config.yaml
num_hidden_layers: 14
hidden_size: 640
num_attention_heads: 15
num_key_value_heads: 15
head_dim: 64
intermediate_size: 1280
vocab_size: 19470
hidden_act: "tanh_gelu"
norm: "layernorm"
norm_place: "pre"
norm_eps: 1e-06
positions: "learned"
qk_norm: false
attn_scale: 0.125
bias: "all"
tie_word_embeddings: true
parallel_block: false
init: "normal"
init_std_qkv: 0.0217
init_std_o: 0.0269
init_std_up: 0.031
init_std_down: 0.031
optimizer: "soap_variant"
learning_rate: 0.00974
weight_decay: 0.0
lr_head: 0.00496
warmup_steps: 200
schedule: "wsd"
decay_fraction: 1.0
decay_shape: "cos"
final_lr_fraction: 0.0
batch_tokens: 131072
max_seq_len: 512
doc_mask: false
train_tokens: 559000000
max_steps: 4265
dataset: "wikipedia_en"
Each number is 128 + 32 x the weight over the matrix's rms, rounded and kept within 0 to 255. Layers, rows and columns count from 0.

# layer 2 attention query, 960x640, rms 0.0217, rows 453-511, columns 560-599
[[ 95 142 116 180 135 139 148 175 120 107 131 119  88 126 134 205 132 124 134 133 168 155  93 119 176  93  90 134 104 157  99 128  90 132  69  37 131 166 148 130]
 [120 142 161 119 138 135 130 138 132 104 100 120  63 138  87  91 108 143 181  69 156  83 125 169 110 155  96 127 168  90 128 134 120 124 172 169 151 115 104 150]
 [147 149 119  84 114  80 108 163 178  78 143 104 113 130 128 119 172 138 100 119  93 107 150  78 185  83  98 102 116 167 124  72 126 163  88 150 158 111 131  73]
 [158 146  64 132 117  73 149 175  93 148 121 108 100  70 167 117 106  86 153 144 138 127  94 134 167 167 102 175 131  94 133 134 141 149 115 155  42  85  95  87]
 [ 62 178 137  97 128 158 128 148 159  93 132 148 131 132 119  89  72 185 149 107 147 143 114 128 175  76 118 101 164 129 144 119 104  96 180 177 165 113 113  71]
 [ 95 141 183 110 132 162 155  38 164 136 199  94 139 113  92 143 132 100 115 172 193 139 113 165  69 171 152 110 122 126  96  94  78 131 134 103 156  71 166 117]
 [112 183 181 170 176  85 146 144 148  82  63 126 119  94 101  24 107 114 138 130 140  81 143 136  76 101 102 142  99  88 144 140 141 148 129  96 154  42 180  94]
 [ 68 123  82 129 173 112  97 140 133 147  89 110  99 126 196 137 115  99 140 181 148 152 157  99 137 104 125 150 202 173 159 126 149 189 178 121 122 112 110  95]
 [172  82 103  94 170 123 117 144 181 168  89 181 166 104 168 103 148 100 107  86 183  63 138 120 112 101  77 110 135 155  94 108 106 101 117 170  82 178 139  99]
 [143 146 145  96  93  66 166  89 133 162 114 118 127  52 133 206 160  59  89 143 134 109  83 114 111 119 172 144 213  80 174 120 147 137 128  93  69  80 100 189]
 [104 129 168  84 146  99 139 114 204  85 153 146 167  96 158  95 107 101 183 121 142 166 137  71  95 149 139 119 159 100 164 155 149  90 115 135 121 124  63 129]
 [112  68 132 158 161  84  97 102 150 114 132 166 167 120 190 185 146 125  99  55 124 137 104 114 146 110  98 120 129 123  90 137 145 154 212  52 158  90 125  76]
 [158 134 130 152  55 111 133 160 146 117 116 156 103  97 150 143 179 163 137  99  92 166 146 162  74 131 164  86 106 125 110 189  84  89  80 125 152 102 146  97]
 [ 90 119 158  84 146 168 104 156 165 110  90 198 196  81 172 145  76 177  99 135 124 127 117 146  78 109  82 143 158 128 127 126 167 166 132 145  78  80 137  80]
 [139 161  95 151  85  54 145 106 143  88 125  89  62 134 156  76 113 167 131 129  55 164 171 146 152  39 213  97 103 177 154 170  65 179  86  68 136 114 145 170]
 [107 140 117 131 145 173 128 152 165 125 139  74 194 107 129 195 164 123 196 156 173 109 112  91 102 107 161 165  92  77 164 186  98  82 164 106 109 170  96 105]
 [ 48 116 155 180 125 118 114 127 135  87  80  68 111 130 185 143 151  80 159 207 175 121 158 129  92 115 131 107 113 181 145 167 134 160 184  93 143 108 152  94]
 [106  69  89 139  96 175 146  68 180 125 108 124 167 102 132 205 168 144 138 152 158 109  39  95 151 153 107 101 121 120 113 161 122 139 190 212 173 128 158 126]
 [ 92 166 140 133  79  99 130 123 110 147 136 138 129 128 103 106 114 147 125  72 138 124 133 111 175 119 172 208 165  59 128 135 114 146 148  92 155 194 122 151]
 [ 89  75  61 139 125 143 173 126 127 124 109  26 150  78 158 139 114 136 154 150  86 140 165 123 223 175  93 162 131 132  95 225 107 113  78 131 123 120 136  73]
 [117 169 102  88 140 169 119 124 161 119 172 156  89 118  98  66 134  67 110 179 116 149  59  86 204 183 135 208 162 155 150  96 166 156 114 126 117 136 159 133]
 [154 184 138 133 153 160 148 117 129 131 165 140 134  99 151 160 173 111  94 195  97 126 111 127 163  90 126 138 105 142  56 172 140 123  57 175 153  96 182 135]
 [156 179  98 105 163 168 101 122  65 131 171 136 128 167 126 175 142 122 143  22 109 111 103 158 160 187 104 100  82 161 127 151 155 102 183 126 163 107 196 158]
 [136  41 175  93 134 122 155  84 133 131 174  97 109 145 161 116 116 148 168 100 123 122 138 184 107 191  82  89 124  90 120  75 112 128 159  55 140 171 169 187]
 [102 130  95 123 135 107  89 188 101 212 116 196 124 117 210 112  82 149 160  96 162 102 105  87 128 154 181 137 121 163 155 160 114 158 140 157 113 188 126 147]
 [123 207 141 155 182 121 136 121 135 149 122 142 146  88  65 114  61 136 147 121 151  92 179 166 148 183 111 142 137  72  24 116 160  81 127 181 129 161 128  97]
 [154 105 106 155 158 117 132 155 141 105 101 212 172 105  90  64 168  88 119 137 155  91 140  98  87  80 180  78 151 181 203 108 168  98 111 115 126 128 110  94]
 [145 191 153 135 157 150  77  86 117  70 126  97 132  84 140  92 153 146 140 167 122  81  93  87 106 108 148  76 143 104 106  73 155 114 147 124 177 131 143 168]
 [133 183 124 129 146 114 109 151 148  37 101 155 147 114 171  79 183  98 165 110 229 140 136 104 106 143 122 113 142 126 115 122 133 120  54  61 166 107  77 135]
 [ 86 115 149 117 126  64 171 200 133  38 119 106 142 121  63 113  84 124 190 131 152 154 134  98 158 109 184 133 153 136 115  74 108 157 122  62  96 101 108 100]
 [125 108 117 110 159  97 137 154  71 139 192 133 126 102  96 100 144  45  91  88  76 130 194 177  99 116 118 144 124 124 165 124 134 162 169 162 143 153 112 173]
 [144 130 160  61 182 137 177 149 102  89 111 104 136 110  60  93  87  96  81 126 105 117 108  81 130  95 147 158 115 155 136  70 137 129 102 112 117  98 135 139]
 [ 82 171 134 127 158 143 147 129 149 128 169  96 124  80 117 135  87  85  96 153 114 116 210 158  99 134 102 161 124 160 135 167 135 122 150 151 152 130 126 128]
 [133  84  76 117  96 107 126 166 156 205 166 132 128  96 131 191 100 124  57 142 143 138 146 147 172 194 184 185 115 123  80 179 144  64  87 145 156 109  72  88]
 [121  84 121 121 142 142 122 109 135  76 156  83  88 231 126 146 165 100  84 134 107 167 164 140 122  99 116 102  75 113  87  98 139 116 153 111 133 169  89  79]
 [ 64 122 104 110 112  88  72  92 127 135  95 134 120  93 131  99 104 144 138 127 147 115 154 144 121 140 201 172 169 221 189 156 183 122 149  94 119 164 173 135]
 [131 153 159 144 162 106 114 178  65 105  76 153 155 115 147  90 108 106 105 144 143  93 137 137 109 146 193 122 134  91 179  63 137 107 107 150  64 114 167  99]
 [145 162  66 156 169  60 100  97 168 122 138 107 172  67 152  98 122 125 138 116 172 142 130 131 114 116 199 139 123 163 127  84  85 109 102 147 171 102  94 150]
 [ 96  75 126 133  91 126 148 142 117 191  65 124 115 119 146 129 110  89 150 101 130  66 171 142 163 193 125 204 168 147 149  50 120 119 152 104 117 168 140 170]
 [101  73 116 151 117 148  90 125 133 101 107 158 144 133 172 135 107 151 176 138 125 160 183 153 149 134  67 124 137 147 124 149  91 102 101 167 154 142 109 135]
 [ 91  97 120 101 126 150 165  84  81 147 157 150 102 118 135 152 137 162 183 160 167 148  59 132  87 117 148 159 158 120  81 103 105  89  97 131 126  85 163 109]
 [108  86  83 168  59 146 118 159 112 196 176 131 102 110 100  80 125 105 128 153 114 236 164 107 132 143 141 104 108 116  57 134 152 169 143 117  92 143 128 123]
 [169  86 111 150 132 100 139  73  76 116 195 191 156  91 140 120 129  77 120 150  99  97 102 108 155  91 122 131 170 110  80 151 139 113  98 110 142 100  91 178]
 [ 98 133 113 111  54  80 185 119 149 116  95 109 133 156  82 117  95 107  78 133 186 131 133  99  88 145 187 224  74 152 140 126 153 118 103  54 182 138 127 156]
 [ 79  90  92 140 105 120 139 100 131 129 162  96  79  63 147 121 105 151 113 115 114 116 163 126  96 126 106 137 182 130 128 110 102 152 191 120  99  83 145 141]
 [125 122 142 130 154 132 147 127 115 115 129 205 197 112  44 185 113 134 162 149  67 173  95 121 112 171  82  75 107 160 103  81  78 142 177 167 155  92 221  76]
 [137 154 131 118  89 130  98 160 164  86 107  28 128 117  30 108 117 150 166 162 151  85 139 163 163 143 124 102  99  63 108 132 102 110 127 170 108 136 132 171]
 [113 148 178 118 150 153 136  90 122 130 183 138 178 111 156 184 102 148 129 116 146 132 125 116 116 118  62 151 160  86 128 140  98 172 153 122 103 168  71 118]
 [113 115 125 186 120 152  46 112 181 175 134 212 161 118  83 174 172 168 135 147 201 106 162 108 173 105 120  61 133 189 190 116 178 107 229  92 130 186  91  98]
 [117 131 111 147 163  78 126 157 178 112 140 187 173 100 110 119 106 118 168 130 117 137 211 123 175 168 124 157 115 168 158 134 132 182  89 165 120 160 144 150]
 [ 78 114 166 159 118  80 113 131 105 151 158 132 152  42 122  84 187 148  36  96 188 126 150  87  91  95 163 129 128 169 131  99 158 133  93 150 114  80 132 147]
 [137 161 174 139 142  64 143 137 136 131  97  97  78 157 146 132 114 149 110 157 168 187 103 116 172 142 157 147 130 172 115 124 208 126 125 146 158 180 147  85]
 [151  93 133 176 100 111 107 157 120 137  69 168 110 201  95  86 109 185 110  94 102 162 141 110 105 139 154  88  36  72 145 134  58  68  83 118 177 160 158 136]
 [138 145 103 125  67 112 156  93 133 164 167 172 200 120 137 155 100 167 139 180 152 144 180 186  77 152  86 133 122 179 106 161 127  97 187 107 107 169 183 160]
 [139 119 181  85 107 111 112 123 161 130  79 108 105 144 149  64 132 148 148  89 152 146 168 144  92 106 101 151 131 106  87 178  81 172 142 158 155 107 136 183]
 [150 137 184 127 136 134 179 171  86 118 121 176  94 100 116 110 157 118 196  90 100 163  99 154  47 131 138 151 128 121 107  96 133 133  56 137 188 194 112 113]
 [121 102 101 168 131 164 105 112 138 108 155 122 196  92  22 112  42 120 108 185 123 142 167 170  59 119  99 117 166 113 168  92 144 138  65 123 165  92 161  72]
 [103 120  96  82 119 133 184 141 132 183 124  60  97  81 108 170 141 194 148 124  89 147 129 172 120 180 158 114 136 138 129 139 131 146 110 153 196  90 164  45]
 [184 170 104 122 107 132 135 169 113 113 115 109  72 194 161 160 118 163 137 101 118 183  63  92  65 144  92  64 191 109 102 162 111 124 129 148  85 148 146 117]]
# layer 2 attention key, 960x640, rms 0.0217, rows 453-511, columns 560-599
[[134 127 158  93 102 150 173 159 177 180 144 139 118 116 149  94 146  59 187 121  86  89 143 154 150 127 176 131 129 116 146 111 130 156 149 114 126  45 144  80]
 [127 138  69 162 147 127 158 121 113 153 169 122 200 132 130 143  96 104 121 136 112 102  82 105 183 169 157 122  83 113  97 167  60 120  88  76 123 122 160 153]
 [ 90 106 124 171 128 185 147 115 127 163 117 147 163 116 123 132 169 102 199 121 165 121 144 142  85 127 183 123  97 124 122 100 127 153 197 131  91 190 149 121]
 [105 125 162 112 147 142  58  97 114  83 105 134 150 154  94 121 138 110  88 115 104 190 120 130  45 126  94  64 152 160 174 135 104 156 117 114 121 123 118  99]
 [188  67 110 155 156 116 179  76 155 117 107  76 135 106 153 110 175  90 131 136 132 142 119 131 155 162 107  84 109  92 113 119 183 116 185 154  75 138 175 137]
 [ 78  71 145 118 130 129 145 210 130  97 115 116 171 112 162 157 138 131 110 118 133 122 169 181 134 105  84 149 152 157 161 173 143 105 160 148 122  95 162 105]
 [ 86 177  67 196  95 119  91 137 146 165 135 123 156 141 139 157 158 144 143  87  98 129 125 126 131 159 144 112 159 138 102 174  95  90 129 153  69 123 106 133]
 [153 104 145 142 163 123 119 137  76 153 128 133 166 138  83  74 121 142  90 134  87  89 167 209 130 106 148 159  82 126 121 137  81  96 106  75 141 131 160 110]
 [130 114  96 109 145 171 110 142 110  98 167 119 102 203  96 134 102 108 150 157 119  99 168 157  79 149 182 110  79 118 150 153  54  94 145  76 159 136  87 207]
 [148 129 140 158 115 176 123 145 147  71 101  87  85 180  72  72 139 136 122 107 204  90 145 115 142 101 108  56 127  97 130 109 119 121 143 117 156 132 150  91]
 [176 132 102 124 125 154 106 169  73 159 102 151 143 169  87 150 181 152  92 134  88 152  81 200  97 161  90  78 111 134 125 135 119 147 137 133 142 122 156 147]
 [153 100 134 114  78 108 149 154 146 136 178 121 117 105  98  93  54 149 121 175 170 120 109 124  78 142 173 112 140 123 103 186 111 150 136 129 136 150 135  96]
 [ 95 152 110 146 122  95 112 162 117 203 113 100  88 131 114 163  87  98  84 218 110 143 101 108 184 130 115 181 165 129 178 140 148 177 118 125 111  89 147 121]
 [ 39 133 158 135 155 155  97 101 119 135 133 127 119 124 125  64 109 149 117 128 154  78 102  98 162  86 189 113 121 125 158  80  51 119 124 114 127  91  97 121]
 [116  93 147 183 107 128 147 131 101 141 106 167 151  71  53 140 115  90  95  58 164 130 120 159 167 120  87 162 116  96 114 105 155 111 155 138 167 101  86  86]
 [193  72 123 188 144  88 139 158  76 148 117 160 102 177 133 113  42 125 124  98  60  61 152 166 162 185 168 155 111 169 131 151 110 145 149 135 157 110 152 125]
 [145 189 100  98  96 111 168 125 117 113 121 122 120 123  62 109 125 121 116 136 140 137 119 170 133 125 100 134 108 109  85 106 134 150 150 163 158 114 130  98]
 [137 177 155 152  89 132  93 165 112 156 102 108 107 171 121  83 111 117 125  90 103 148 114 185 114 109 141  91 166 126  91 153  75 130 130  94  97 162  97 122]
 [154 122 111 104 116 158  87  73 154 128 102 111 140 190 224  92 129  95 139 151 160 130 111 146 106 127  96  42 134 158  91 144 137  75 127  66  44 124 157 149]
 [ 93 158 130 168  98 146 100 102 124 175 153 170  87 147 107 134  44 174 152 100 196 161 134 139 145 103 144 148 128 121 139 112  94 126 122  95  60 139 167 177]
 [153  92 168 170 225  83 164 106 121  77  60 116 135 120 159 156 106 180  96 143 152  99 168  86  88  62  72 124 153 130 162 121 115 140  88  66 157 122  63 120]
 [141  88  98 156 120  92 135 118 152 121 106 150 151 107 150  94 107 135  97  73 150 151 174 131 133  82 120  59 124  63 183  92 121 141 145  69 126 124 112  44]
 [104  61 110  89 119 124 212 132 121 176 181 130  57 125  78 133 138  91 135 174 121 125 146 119 115 120 157 162 133  75 109 184 104 154  43 147  89 122 108 124]
 [123 124  97 121 109 129  69 180  77 143 184 141 128 128 123 145 114 107 124 132 156 148  99 139 158 129 111 107 120 175 162 191 125 113 109 147 120 101 101 124]
 [160 148 135 137  86 154 139 129 139 113 187 117 138  89 109 163 187 126  81 157 107 107  57 159 120 150  91  81 113 116  99 154 106 112 100 128 153 109  97 162]
 [ 97  95 126 113 144 170 152  99 133 133  83 117  72 222 125 129 152 144  88 113 144 128 151  92 161 112 142 125 141 178 165 103  93 183 124 102 188 109  97 114]
 [ 93 127 147 130 130  63 145 116 117 159 132 130 118 173  77 106 145 146 116 122 109 114 140 173  81 130 156 114 132 127 129 129 159 150 118 140 134  64 168 105]
 [136 176  92  55  82 131 138 140 163 153  59 116 148 135  99 124  80 171  85 190 133 123  88 155 115 202 112 116  84  67 143 118 132 138 143 113 107 169 164 120]
 [139  99 136 105 147 122 146 121 127 132 137  88 123 227 161 150 107 100 106 145 101  92 127  91 113 184 163 122 138 160 146 136 132  73 109 141 109 125 129  98]
 [111 150 122 124 111 117 134 110 129 137 107 122 137 161 164 124 116  96 134 147 107 109 131  83  72 138 101 159  78 105 142 200 148  92  83 161 109 113 103 176]
 [117 160 164 111 109 126 129 133 142 145 109 126 164 144 108 203 115 156 126 187 142  78 109 110 196 183 145 101 155 117  76 171  67 104 134 106 127 192 115 106]
 [123 168 126 143 193 132 112 133 115 136 183 143 116 128 169 130 123 119 148  96 180 136 167  98 161 114 167 113 118 112 100 159 104 104 101 134 153 190  95 121]
 [161 115 154 139  95 167 132 119  59 134  48 104 125 188 141 131 145 134 168 126 105 200 159 122 175 157 134 118 127  92 153  79 133  86 158 113  83  53 156 133]
 [ 89 170 167 159 164  97  90 128 142 149 143 138 174 111 102 145 140 147 162 114  98 123  71 128 167  62  37 108 129 164 166 142 108 221 148 117 145 125 141 141]
 [135  84  76 100 116 179 146 107 136 102 149 118  98 153 104 177  98 133 154 106 158  93  74 132  99 177 118 123 107 113 119 149  89 101 171 107 184 100 126 188]
 [158 114 126 172 178 165  92 123 152  76  99 173 104  93  98 100 191  97 106 114  86 103 169 126 118  79  91 125 149 124 133  99 132 167 174 129 110  91  95  90]
 [ 83 156 128  91  95 133 180  96 139 114 139  72 195 168  94 130 133 123 111 135 131 161  82 127 138  81  97 149 101 106 120 118 132 151 137  78 145 145 152 157]
 [155 116 179 122 140 142 182 154 131 103  93  28 110 104 118 129 133 157 115 101  92 160 149 134 135  91  70 116 157 150 125 136 154 108 123 169 159 120 180  87]
 [188 162 103 124 104 146 111 146 180  95 146 138 168  98 157  88  90 198 124 176 135 102 108 143 136  40 137  91  87  98 118 150 208 126 157 125 128 104 166  91]
 [121 138 116 133 128  96 104 116 132 128 149 148 114  97  32 164 128 128  91 133 136 130 126  92 124 126 160 156 144 137  77  61  72 193 102  92 143  88 136 149]
 [152 146 193 168 109 144  88 193 148 168  56 138 148 147 133 159 123 121  94 118 122  99 169 161 154 132 100  69  93  79 124 159 135 145 143  95 157 177 142  98]
 [154 154 255 189 158  98 151 134 127 100 103 136 126 142 111 105  78 145 150  85 129 109 136  69 135  91  86  92 133 112 189  85 108 176  79  86 140 105 103  86]
 [101 182 116 164 144 207 109 128 107  95  48  69 123  50 115 122 103 184  88  98 128 129 114 119 132 120 151  92  66 144 135  99 133 128  85  87 109 111  92  77]
 [123 140 173 184 175 227 105 160 106 164  90  69  95 142 122 154 130 213 244  88  83 145 179 183 166 152 129 120 137 151  75 162  99 119 199 142  61 110 138 115]
 [162 109 110 155 102 165 134 135 157 122  93 162 153 200  97  62 158 107 145 195 161  94 102 134 149 159 158  80 169 104 116 143 124 112 109 110  97 129 149 137]
 [152 146 145  95 151  65 105 145 118 129 177 167 115 145 173 138 119 108 110 146 157 126 108 168  81 144 109 158 131 144 127 123 136 148 105 111 137 144  91 155]
 [139  82 140  58  83 137 144  93 101  98 157 210 173 146 221 131 196 125 152 139 185 119  75 169  87  66 163  98 135 128 114  71 137 135 184  31 118 119 160 120]
 [134  53  63 113 121  77 131 107 218 117 115 177 149 123 101 117  89 129 164 113 173  78 175  85 138 123 139 122 118 151 184  73 111 128 176 128 108 153 129 148]
 [131  82 157 151  99 126 203 104 114  95  97 106  72  96 126  75 128  93 120 102 158 129 178 158 119 138  65 157  93  73  51  67  69 108  76 115 190  68 153 176]
 [111 131 162 203 150 131  87 128 119 142 164 104 174  84 131 110 140 156 137 125 137 151  69  79 137 144 117 124 166 163  88  80 131  99 127 117 169  80  95 160]
 [115 153 120 161 123  86 124 109 155 107 106 129  91 129  96 146 127  88 114 134  87  91 126 129  83  51 114 124 105 152 163 114  76 184 154  56 159 199  94 131]
 [ 79 164  95 178 144 122  89  70 180 184 131 138 123 101 145 110 144  70  78 104  86 103 100  98 131 115 125 143 159 138 164 137 111 155  93  88 127 113 128 124]
 [ 92 177 138  85 174 141  85 112 113  89  93 120  73 114 167 154 118 122 127  97 150 148 175  76 135 161 102 126 201 196  96 105 108 150 122 145  89 108 102 118]
 [120   0 106  73 174 106 120 151 103 108 110 130  78 148 153 136 151 124 100 115 114  95  92  98 147 174 143 107 111 152 102 109  77 197 100 129 156 151 123 155]
 [147 147 125  68 100 199 147 165  82 103 167 147 134 158 156 153 138  69 148 136  98 124  43 125 116 136 131  89 124 105 186  92 138  83 162 115  71 157 176  83]
 [163 142 131  85 110 142  59 152 166 152 139 126 149 170 119 162 190 110  89 170 177 136 108 105 172 161 116 123 120 128  95 191 152 142 132 139  89 100 131 160]
 [119 146 174 142 183  77 124 117 126 113  69 123 174 134 113 145 144 133  98 136 183 139 151  88 184 129  73 115 131 140 106 130 138 105 106 124 103 104 141 143]
 [150 108 198 167 135 130 130 127  97 123 147 183  89 139 145 131 150  87 122  79 156 109 118  91 127 117  96 160 126 142 145 147 151 154 146 168 138 124 152 159]
 [105 127  90  78 137 140 120  85 127 118 135 152 120  62 127  99  74  72 128 146 111  68 163 197 169 119 112 155 126  84 114 140 158  98  96 196 135 120 115 177]]
# layer 2 attention value, 960x640, rms 0.0217, rows 448-470, columns 560-599
[[ 66 136  84 163 170 207 164 240 152  88  83 150 158 156 122 168 143  90 135 148 135  57   7 122 146 147 115 173 146 155  88 126 155 180 112 109  70  77 135  72]
 [149 176 129 189 109 116 107 180 147 137 144 111 142  60 174 173 164 154  52  93  89 202 166 110 133 121 115  88 102  88 152  83 173 207  39  60 185 101 165 116]
 [146 122 143 131  76  76 144 192 220 199 163 117 126 142  80 162 125 100 151 126 146 128  89 123 127 182 145  94 178 121  59 135 158 199  78 100 124 102  76  63]
 [ 90 165  78 136 113  59  37 247  36 125  93 154 110 100 163  27 101 151 168 159 108  58  95 166 171  76  55  50 100 171  97 111  68 170 122 105  91  99 128  23]
 [110 137 105 157 131 112  41  96 146 133 171 216 141 109  30 160 132 124 112 128 139 115 172 162  87  94 125 153  97 100 170 122 218 165  96  94 165  76 127 123]
 [192 110 137 151 152 120 228 124 192  88  61 140 132 129  40  46 109 162  20  53 205 128 179 136 162 170 123  30 120 172 116 173 109  97 165 121 180 143 209 144]
 [ 46 127  71 175 123 198  37  69 122 112  94 122 131 156 194 172  91 172  50 123 130  71  61 164 156 144 122 185  57 220 184 180  72 160 114 107 151 130  62 120]
 [179  41  86 165 186 104 148 136  71 206 132 144  82 128  88 146  47 107 225 129  68 184  74 140  81 181 179  64 141  94 157  88  88 128 151 196 101 151 208 127]
 [158 141 184 183  58 236 136 255 143  90 135 206 207 126 164  47   0  77 100 213 110 155 117  19 109 122  96 117  92 107  75  40 136  71 128 223 141  78 154 109]
 [162  77 217 124 171 125  97 122 148 163  48  98 126 118 165  81 141 165 112 163  92  97 124 130  56  92 150 170 208  91  50  98 219 129 104 255 143  74 171  42]
 [162 169  73  74  96  73  51 100 153 178 182 161 101 162 106 189 103  71 182 211  99 146 102  90 211 145 158  99 249 147 105 137 152 195 184 216 152 169  54 107]
 [105  83  63 164 150  61 213  24 122 128 241 139 123 145 140 170  78  92  48  47 159 103 197 166 158  83 154 134 195 204 156 125 191 104 116 170  72 227 255 126]
 [ 44 211 181 126  76 149 108 174 119 158 143 153 197 120 185  69  35  94 181 111 138 106  84 150  70 126 133 184 129 126   6  40 117 192  28 183  71  93 113  55]
 [ 82  70 128 123 162  58  46 175  87  45  38 117  79 216 159 164 222 136 175  90 106 130 146 108  90 195 129 125  87 123 198  85 118 178 111 211 188 144 106  98]
 [182 111  54 136 111 121 168 120  89 149  97 148 175 179  83 144  92 141  92  57 105 148 127 123 167 143 174 149 175  70  87 119  83  29  87 135 132 140 206 184]
 [ 43 121 121 164 160 113 129 125  83 120 174  89 181 125 195 109  78 135 112 147 197 109 129 184  95 143  56 109 105 152 121 118 152 210 147 187 255  60 104 152]
 [ 84 150 101 155 165 210  94 133 105 163 104 155 149 124 159 206 155  85 107   0  49 114 255 167 224 138 148 136 179 165 192 124  28 133  44 154 101 146 181 168]
 [165 105 109 222 255 147  61  73 133 121 175 133  57 115 136 201 133 173 210 146 120 166  71 116 255  78  66  85 141 178 146 128 156 129  71 117 121 108 150 187]
 [120  68 108 141  78  96 184  98 204 135 123 175 116  93 139 172 103 194 104  74 137  68 154 109 184  52 139 161  53  62 112  92  56 126 188 149 122 139 118 143]
 [137  57  53  70 159 163  66 139 145  33 121 106  60 152 151   4 167 141 132 126  96 244 124 119 212 100 229 214 113  82 253 138  86 172 149 104 171 115  29 117]
 [121 119 137 108 135 116 244 173 151   0 148 173 134 122 171 146 135 207 139 120 231 161 145 179 148 113 111  95  34 120 169 139  91 213 105 135  95  50 139 104]
 [171 110 134 155 112 142  80 114 125 162  93 132 137 116  42  89  92 163 141 137 136 147 176 201  93 172 133 127 114 144 163  80 110 191  95 147  75 129  91  76]
 [106 161  99 123 102 116 212 194 151  99 124 191  93  99 108 134 153  92 137  76 165 212  87  50  67 145 153 175 184  89 204 138  77 122 109  77 112 111 188 155]]
# layer 2 attention output (transposed), 960x640, rms 0.0269, rows 448-469, columns 560-599
[[114  83 165  92 139  70 135  56  65 161 144  80 118 142  87 121 158 118 135 107 137 166 205 124 151  97 141  84  67  86 149  63 105  70 155 220 192 179  93 108]
 [156  76 187 134 156 150 180  69  47 116  57 114 105 164 107  61 114  94 206 159 181 170 111 163 136 109 154 101 122 119  74 102 136  20 119 209  88 118   9  87]
 [ 66  88 110  55 240  82 100   0  93  86 104 127 166 157 175 161 105  96  86 115 117  62 142 113  60  71 102 110 125 145 195 184  77  65 200 201  96 123 157 150]
 [183 134 212 119  99 124 183  16 124 148 157 160 184 138  40 212  95 115 149 111 118 150 107 186  59 174 195  71 127  56 182 186 147  96 168 130 142 202  74 152]
 [144  83  83 107 113 108 223  98  55 125  40  68  68 112 156 156 148 148 111  81 184 121  90 123 149 111  48 108 206 111  56 162 129 142 187 216 123 161 104 119]
 [114  97 126 184 136 193  37 146 119 162 130  88 109 139 164 135 140  76 186  97 158 171  57 135  61 114 139  98 161  56 136 126 158 191  60  75  57 123 135 143]
 [183  95 144 157  86  85 125 176  78 110 187 128 129 152  65 129 160  95 187  82  96 177 137 152  91  90 125 102 183  77  84 118 115  68 163 187 145 179 206 166]
 [ 81 143 192 122  59 125 103 156 167  93 153  88 188  64 159 140 244 133 117 106 134  59 202  39 112  74  55 104  92 136 141 205 182 174 150  35 138 178  80  94]
 [ 65 132 156 158 129   0 142  17 108 159 152  99  29 169 145 177 235 191 154 114 174 156 220 195 141 191 117 111 146  99  83 171  79 195  24 127 123  82  16  97]
 [ 96 117 103 124  70  81 161 176 109 155 128 139 130  78 124 146 176 128  98 113 132 144 166  24 185  93  97  67  90  83 178 135  95 121  95  79 178 173  78 157]
 [146 124 128 131  58 121 106 192 149 108 112 139 125  72 136 110 108 113  49  67 100  55 211 169 111 110  21 102  36 150 149 198 139   0 154 120 104 103 172 172]
 [127 173 156 109 164 193 103 165  80 163 112 148 147  98  45 137 153 122 231 165 116 112 129  87 117 131 113 172 105  67 158 215 217 166 121  84 181 152   0 138]
 [255 102  48  98 111 176 178 113 100 170 103 177 135 155  79 124 212 168 103 200  78 141 153  89 139 112 128 122  93  99 235 156 168  65 224 130 200 165 117 113]
 [182 128 154 167 129 220 204  54 164 147 106 102 169  66  81 135  72 148 121 137  54  96 131 176 119  94 124 146 142 124  66 156 202 103 191 105 144 164 160 118]
 [107  99  99 183 217  93 116 163  94 118 122 121 103  66 104  89 202  78 157 143 114  88  74 136 133 114  60 135 160 129 201 119  88 176 206 116 108 187  51 142]
 [255 129 115  94  86 201 144 102 188 187 143 136 102 154  67 113 150 187 134 150 112 166 137 146  96 183 147  73 189 157  93  67  86 168 130  93  66 135 138 145]
 [181  90  47 141 118   0 120 161 171 172 123  84 166 159 159  75  90 178 165 213 133 191  51  97 132 124 115 101 136 113  80 116 151 197 150  35 159 135  89 154]
 [195 173 119  67  46 168 145 119  97 193  91 159  79 129  84 109 157  86  67 137 103 199 120 185  71 109  31 154 107  72 117  73 108 122 162 104 114  85 100  63]
 [ 74  90 101  59 115 176  68 182 122 209 196 123  96 170  62 123 160  27 152 153 120 170 126  69 133 214 127  81 167 185 162 196 164 134 108 153 169 169  95 173]
 [ 93 185 145 203  85 107 133 147 106 176 103 154 125  69 134 236  82 125 114 149  95  35 181 111  78 104  29  30 186 168 109  80 189  69 169 216  78  97 134 134]
 [ 57 135 161 101 189 120 116  22 130 191 123  68 144 141 154  87 155 157  52 161 183 103 151 145  97 205  61 107 171  69 120 116 127 140  91  96 104 198 120  98]
 [ 98 166 175 109 190 134 222 168 165  38 139 145  42 158 178 182 125 130 165  79 106  68  75  58 111 176 153  94 167  97 130 135 106 116 224 150 160 169 207 213]]